config.yaml
n_layer: 11
d_model: 128
n_head: 6
n_kv_head: 6
head_dim: 32
d_mlp: 448
vocab_size: 4096
activation: "gelu"
norm: "layernorm"
norm_place: "pre"
norm_eps: 1e-05
positions: "rope"
rope_base: 10500.0
rope_fraction: 0.25
qk_norm: false
attn_scale: 0.177
bias: "all"
tie_embeddings: false
parallel_block: true
init: "uniform"
init_std_qkv: 0.0149
init_std_o: 0.0
init_std_up: 0.0149
init_std_down: 0.0
optimizer: "muon_variant"
lr: 0.00209
lr_mult_o: 0.811
lr_mult_down: 2.0
beta1: 0.95
lr_head: 0.00622
grad_clip: 2.0
warmup_steps: 200
schedule: "wsd"
decay_fraction: 0.383
decay_shape: "sqrt"
final_lr_fraction: 0.0
batch_tokens: 16384
seq_len: 128
doc_mask: true
z_loss: 0.0001
train_tokens: 99470000
steps: 6072
dataset: "wikipedia_en"
Each number is 500 + 50 x the weight over its row's rms, rounded and kept within 0 to 999. Layers, rows and columns count from 0. Numbers have three digits each. The size before them is the row's rms in percent of the matrix's.

# layer 8 MLP down (transposed), 448x128, rms 0.277, rows 277-372, columns 0-31
097:474439425437484449464434489501440512468447548481561454580484426494526514556485576521476492492483
106:548524480594511502536450513471512504519575440491505513519490434550543527501529544503504471568479
108:453535459506544457524475444513518475442395561533478520524497480450507522526454416515489603522510
098:430511512490473530453462616412495471492512528496420538563433559470483460521482534447550508544547
093:578486579512421498462511488461487500526577560517507454531442418523510526495518509526517341512431
100:456495551481552609464492519449390511453485531456430555590462463469488411508419412519508514460466
095:601460438442455547461579481548459442497569522565443476543547521377487522530547558432453514424497
111:466537458511504477507576521471516472426507579567473575469470556550484565507545450529541460359512
109:512513515482632508568463553579522571548519518574565486479473485465472457525469514494460487506481
113:566432505543581583524519515426522460486507501533373521491436472467513453502474461424500532479566
090:552509495501442463555476487453496524513523525466485456539483489449530532413507535436463492482389
096:526441534491426469418437494522483535478542439487442552477419475444548597556549589441580495455537
107:493427572480583530495541504448524521538504479528548482561552516386520529516556541513508478564454
097:479512538459576565495461552587454436607548586492536500566536517543562534410511462485362544468499
117:581518409538454470483512449498438536435487454604539578518492474544525472447535483514495494477476
097:506604447549521477546484491594558497444443497582555510554473575510486436534479527473506526411564
113:428421416477536465452545412513556470503513523469474450536544527477485471462467437480467524524446
100:480493461477450486440518510524466500458477551601414524557495518510556528513540541398463511553520
108:544487452517534451584512478562531431544507491513526544410467553494471503523469619449532450522433
093:435527542545508486417504559495404496433480485568477551485440454523458505528450525433456496518586
091:497479505473474445462498499528544534561524461538495451488489445448474589461422471585549480490620
094:495557526461524535475547440471490478551471455449477500521474504508471534451487447472579439477487
095:587585440559497519496560472526578543501463472567495550478433446533495512445484485466512566486520
096:479551495445484488465495502504460500467489575457449512570581546575491506543598485410439554463487
119:551460423440526399434482420556536513535427432563489506388467435542509568498531522549499465526557
097:455514469552412529463487484433541514518464525453484429518428422568495573466472537495513485477541
109:435479523451546471518479494502560601521488428561450481495510554482496457462411476524548449477378
110:479510475514530533486516555510495523486503586440540519583499443479433502533418545521435468536576
105:412520354446495425468575507482453536491454513471549417498538467445586480493534455473527394517430
105:550442562489615508482437509541538439497497456581536540549533450412530554571561458560556486452542
085:561476552492429447416581508487399560496533513580557494563564555509418552550437447532481488444466
088:532498556455591501448483493530541464538450528510551588524471440437479578474492524406510451474516
098:480523466419411538533534557582411428541546515461398478478502519518483483475487466443494570529467
113:455445513507517473383468602470461521469419501468394570520531435513545528492403533482513466529504
097:489490537435496499586403580560484551439465503513519458541493493511392527476557429514487577466508
112:485470466498608510423514436464453422490488501530573489473550431492537487478508415476417446568421
095:471517527509492568517411501454560418464499490453593466438499587601474493477474491483466546362491
103:519585559539502575563497468411437447515485528507535494471506514498475438468462509431570509543383
119:556465477487416451560442508457525503525447534524501458515498515474472364494436528427494593526534
107:505442498448562523515476448500419558539530530423457439441510558527590504441573435530412529528514
097:381541437485522531515536559404529516450533567465535491482521460414507460441551583559500461558529
104:532502443460454383502515549438454483521456526496629552451492543531407507507452553469457461556495
099:574461498493509478495533430469478493499506507459537542565565404473404479492499492461570566538572
094:480440438511426523384449490532484485459488535477472512553530451530525489483453606570557397514435
098:458461482477513477529504416531418563505454510473462472402591433526492520493455519567396524545442
095:459515590513536472619496482476492526463500416567549467458510504426476510526532458594475499466518
106:426551446501472480534457489537462532457484486557560461557554513518404513470473480474527499453550
089:529604444525550495528521498489518494474459530511460556493495531525551480500484469476477519463544
101:460485418569600484536580556546489445495465465562455519519417426579571477467439576517426548470473
085:445544495427515554490541467489493439544442410495488453503436454455473536465515521438515443552501
098:454550535457538406550465538475504496488525525538473507513496451512513425543395479474422514580570
093:539495516479489512490417576448444447506513521573474458477566475456455382525501550484531486516454
100:499467551491544483508496576509393500535518454564460379451546608523510506494551447491449558549416
097:567497491463460400520449463503468536421526620497478523546502440481487487494496572392402509522456
093:507568438422453435551598486479440520475511523513517405470539450550467552516566462551490566573511
099:456533516446457507448461551596570507536513549489474478569555628541417435558499499617539511462426
103:478440446429432474408437502496401447486503519552507480472494442522600488456518541552496519496429
101:470507490445476519502487511517534419495585480414470521546423485475551505583494354605477505496374
112:517476505458538549530423560531499553485507566457470497563498501539494528589475464443377586452511
101:502539541474553586599435530427556489515586540473439427556492552475471484487546563525437451482396
096:549497523432545611647471420594478452460476539490535510508543480601454583458574559515469427517463
104:522496527482457456470536538458577478527422470551469608489454485404493508562519592544528581549501
098:516464497539452514393542510566491540498471466481515559518518504568500463524450418557583546484507
094:509536529543547543573556523540547490510522509521549525420465484532496505533479535561558525523482
106:552520455509533468466546476512457475482489500400487524546471430499468428499489498470553405508505
095:501538473457486539498513462479510501486462511478573497520473412547515552460510495459542523514383
117:498473503484491504491477485510478492472500425526561470510550466572477526527529485483462527550558
093:569599466481473523540574490409455519367564513484464517480486491489443468534494522457470458532611
093:485598466475444489457523487438566508545513511555484406525516593513537563469463582589534488462547
101:539540478521488612464591429499497437386469497517539479533537405443451536458522574455394541611476
097:525381500490539456497541592476550412579511551557420544453409505509523546555491515465491492454447
096:560571549504515536540410584572521512557525465517505467489512417462497457501559413468486597517439
088:478528459530404608473540529423471553625477508462524558433463483484487457509582523514483535568454
092:483592474399560495458492414440588581448489542495451465390614370509476491606530541491438491478593
108:545467509401575542491455510520501479416480452526524427479498570530458506521472557503561535602476
102:471610514521489497543530516509575535599521546490510536529498419502533593516490469456447523534454
092:518499494541515517401529491497520461543503581537510459468486442515511525474570497481518520411587
109:478542516411500497527428563526555523469496467465495458458522598447543565539502493507511414503461
085:566546561405482452439566571544494467504595489434438524545557576444446491513447445375539497491543
120:520438550486571373545442535497521528549473536476510435500428458453520501483473454485474488443492
101:489415438538426506545494450569529474459508493497523494488500433452526538669428515514471475534557
098:520505548533387565426607527447497568438522539507499502480540577561522435501556502545486561465525
107:532460501581426573504398602505558431452532495454502516613486510511510561550568480501424477609485
106:483475473550488513485532484566527479550516475446523487486502537500459507438514537468526432427572
092:483427548511402533524486521529569530514411545552511487527518411467496511457506467459552527403590
107:454471506407442556495505430544413459564525508445549480515535592533483458473454527443526337505438
093:497481489516512589445459611486483576407476568530529582494495447438478489452542497529515452473585
092:426501461494457434406514534378499455541417432537482493461555426465558507508617544477591509469495
102:533516435492464482598555451474510414603628507499492524475486509518482494532539472563453451443562
091:525545429506510552437420560457497503515410439548453503431499502427506457409476499482481554553552
097:474403574525490465527469506524487486544533513557521454494504509493476529481518530472504505494436
100:512496576540469570465523527470509466445510497482466505537439504426560547511598573526502456532496
092:553468478519459498406495530481557524543475492423488512490519613506479376534447476481599444543519
107:461519502547462475630505504555575512536500426527543510557491510473456526555558505525464532526506
096:493509540545536508413623441513465581541515480452633560452544553471500423431462502443549581406554
087:417539523445493605552486482401519550510497449495590465531468432438469529626399591533623481544476
# layer 8 MLP up, 448x128, rms 0.14, rows 278-373, columns 0-31
103:480521540521487344572507567572481568473517575394453440530452475498476623497538484431493599505497
113:447543460534449526547455505468526484475505487465498536459485470452571560460501480485548575462511
105:503577513578474530529554490491396488437469479520431576376470471452460438518514591490536476511542
102:475514487542518516543456500518482447461529540443497466510521525504488448472466526465459578530493
094:451491548510462520498560386562405499440606574501474515542461497470532416422519664614510448397475
094:444459519568455494443545522454505423528577510472441522422490550413601444509537506528486591509484
109:484553474504526455495465514547437443432516499514434505441508466484455499547546542534473446581501
111:524470471527501573561484512557407468535487465464485517522564445547490499515511418458471445502568
115:489475513547422468496468411465477395559457529521540443450426507507627439432550462370550445463548
098:547492603482446424494476493511432477475468483524476508555511452574539371502503468481453480561408
106:494468546500468491526425514429450584490481490456484464519471535471478472554501491410471557435512
102:467437597465581436478517508463526453439505545476449454462526495548457539453563517488513532469495
103:394502526521545483493498531445551463542378498481555494471542391469502516414507475479420522484473
097:485416506533512502507569486543586509414447482538446537527554580499474541421464556496451424498542
100:491473502580477493578448433525567441565572466475530547538517529465511509488494373553428432556485
109:526470527498441543558547558579548544468458457570548638545439543450435547429535486539428435568543
093:466495535515489495568456384482538504451489560420508469460378457461446567506443456536506557445543
107:500458606529526468487505580479438477528549497518489447355506530495487516489424501471547424508557
102:529602453492426511474520519525582552488565561374446536571456507432428488537510457486492519485475
098:480489458532386551456492482527568430579582557568440491557541412538551483474534483508547626472423
097:475617487492484496449462518514545513591560485500503606516497473505461589455441468551463483493486
083:464470471475462503460396540515518468546671499467500484508509550509479562522543488522418547474431
093:570560555443474507533437451575488396472430537543509517383342505534512499524493544467527557518504
112:564496520561515491450511586476497408595471469510381461502446482466394565436514438538498554508548
095:456480472459477360501473500481449501479463506462476526577464583576457611461441556528580464494386
111:446522527542503544461484589539489485568555503510466474577530510531554540513444547372557580471492
103:511492577557517523425506492543513570475576519525526450431503483511440512454510483622426470481650
104:522543524458502441468454511521519569475483577530518469507553516513485530454594510504499487539585
108:517508563550514451636460505478600473518450486437459606463476473413505498521544447522414425513508
094:487444601535490514490409484489454435563441596468507487380544562535431526559519539411538570553540
100:561479488481453538526497510573503539466564528438499549449532467562644563483426463384543522474498
093:464439499451519538557418534538553547493525460484480518460490617481474461462470567494502508399444
095:566469452450556544569536411542579429463568441487532503454513543499490513495436458586508553479469
099:385529481552549496426455413523539452414467516524540504501532557509580436513477514586521499558532
116:497590471458550462621418484516524443509513545492525436536584559498505500533474474546536525518454
098:546443528436499441469565507506521507546528489519332449527446415493526380465441548521451584471448
107:529464583584456483504570509562537560475504414500540474462558570538435454516547469437480444508531
114:483513527501514402451503484470540472466480533513469452556471504436470457550522440530466419566456
110:476446471475580553486497477500486479478526522436288544489495474530534381448506468486484461503472
103:428514464445543501518433493555510510460509540487523486480534516500508516509497516501524456525557
112:464502490557564539448475549478498518557528494477514393479522524468589547555492521568471537488535
106:553506558491511544488522452505439588518434428515491553489511504489514547631379635524533543516606
089:509612438509466513581507462408543492409582545510509485492535557461539490360516432573581491419451
098:441407542473488465538499530532546523527456405490504488522552529501450485507461506533525497523470
088:430535488514492503513554580551472493502394503526465571468474432505468478489511603447476449547444
109:533486528562538486596544480504514547449525508482527454453540523497469479471536566622509412452535
091:607480507467475467471552479600446450563460489536475444475537482520482512590465539434444511532485
103:465518523475520516523469491516521543508520456456476492462462465516494565585414503557481370342469
092:606365495528509453568492461491488483453489506491530564487530578508477579540490613535450490523535
104:461478468590448506489510521561560513454506570497526524519487434512509528518409567621516427629583
095:467619525458514477394505550542545445501497493497378568484474528506473530514489435593504386526413
084:511475513537506415491493494566512577406470489353504517521401470493465545482529523466584474433521
096:518563525481494443478314452515537459468499478553457476507434547456576424447483509508529507520465
097:507501477514522496534432527512482472513457510587591487540480647457482497531429518513568486521413
087:609548480599555525570507386463446511563520528524560472409362438408527471519477494448552473470576
097:501541536397527491471394486488485486514377482432414502523511550541506444397467576455447555452387
102:497483526474530463621492545448471503438512482473518528522388434443515452504533490519517509510540
100:586512537421538526429497498462491486540492497455537663522434524422439593542484426449412571453479
101:473474495515453528485454484521471494499521543533593504475591528521526566500524511453521542376399
086:587485474573505407474519442475435482425453484512486433551456497533462489520429373569521497492423
104:470503475456505482413541474472572488539452509503374479469500502473504534349583563581489475517536
103:481501508579519391443378444554494543397534434488472566581503458437520442445511542511525519445504
102:406526456514447508536494495465440549415441507484609589591445459426464519494493450501495499492520
094:481573541556522520431484517460378531503532524512479496427478527521482496460519490576484557451491
093:550408482567566467610444540510368506492530525471498506472496476501431509523567525559519497535421
106:462478516455508478615473569462441366474501532373440538497433424464493517504557512518477596549511
105:457587436529438453467433410569520547514513560498551501531589562468501534497537509525563513466401
086:523578520476535397543427512526416422571452465429486548316571448429415449457425468510474483583483
095:445542513486530547496485483501528471512440490570469457540537511514477454472503546544484419558451
103:499389452565540441475412451494549481528516488562426479500495508531516435455489427448476454494509
099:461499512420551574510557540480515504513531505531428498563485471430462469532503569420578440500441
093:445527501476468478640540459542565482429501425451523605449480442456551500534597522501445567462546
102:504531606529499532517419469479504594524510434540506579518500588473548575540435473528375438434480
110:545443470602382556567476574451486484448529512530416472486518546526535514502484468502449552545584
096:517526464480445543470457392571536479433439497504486440562547472552472529476504434491465534461455
097:513452448509534473498516499492535459549501452418559554572528549449512495467405484505524534572498
106:457449604472543509480414493467530482601490489500512530472584561471475557480482629498492457464519
090:537416546505555563449435532502441515575542469497576489499463518502479573494532523647483461529421
108:519500587540439550604572488398534450516508551533443435512491481532490411546554539524495500560381
099:581492528516582528500495511523354501552542467509473552516508494502480488573446533498541543458570
090:473544442528467557481498486528460508399453469451486485439415526425490590498563514521522518518546
110:460519492443462394553584534533491542444544535533563520518491558498493560567519611497417463441465
104:548441586476468472436488547515479422435519576370430501467497509455475508550551530545463619575400
104:525512577460476565546437516434444520456477537503456435545488620496510522409437475436366451500486
099:422514454410520462528529423531501322529500487540456524479515455477431514511494472448483594538548
087:483551534474530524548546569592505471428519528449520497448470475501478517401441517464499576471511
090:457509449527458460543450516463578519508491476523463535524490511473509537513568513594525583486477
103:451403611544467522492472508505418543443467525414492509497384581469526465492496569558488522497521
093:504495438525432445547609527525432539425541477490560487515479586491503505461472526527550544498386
095:439513386519527499572506434489546422540448520449490554484488489498483556508504514578571566486509
102:520490447589491497435523515501453404474508464437397551528422510425555496453499473447472516558431
100:542402550487427491509534416456547488436441571508545463479478501522471524459518531520513501514482
099:449464489477386486564453429485488546499537457470545479530501497542511530496420519498539496459483
106:574476570486506407569444426620463514503530464462452472510439600547522402516455424553510546502447
100:494520512499534479444521524489554454476502352497514457436495572508474448436510547516537563493414
095:518537650420474501518276605508501563484494530490448508532479514567469475469559565471456497586477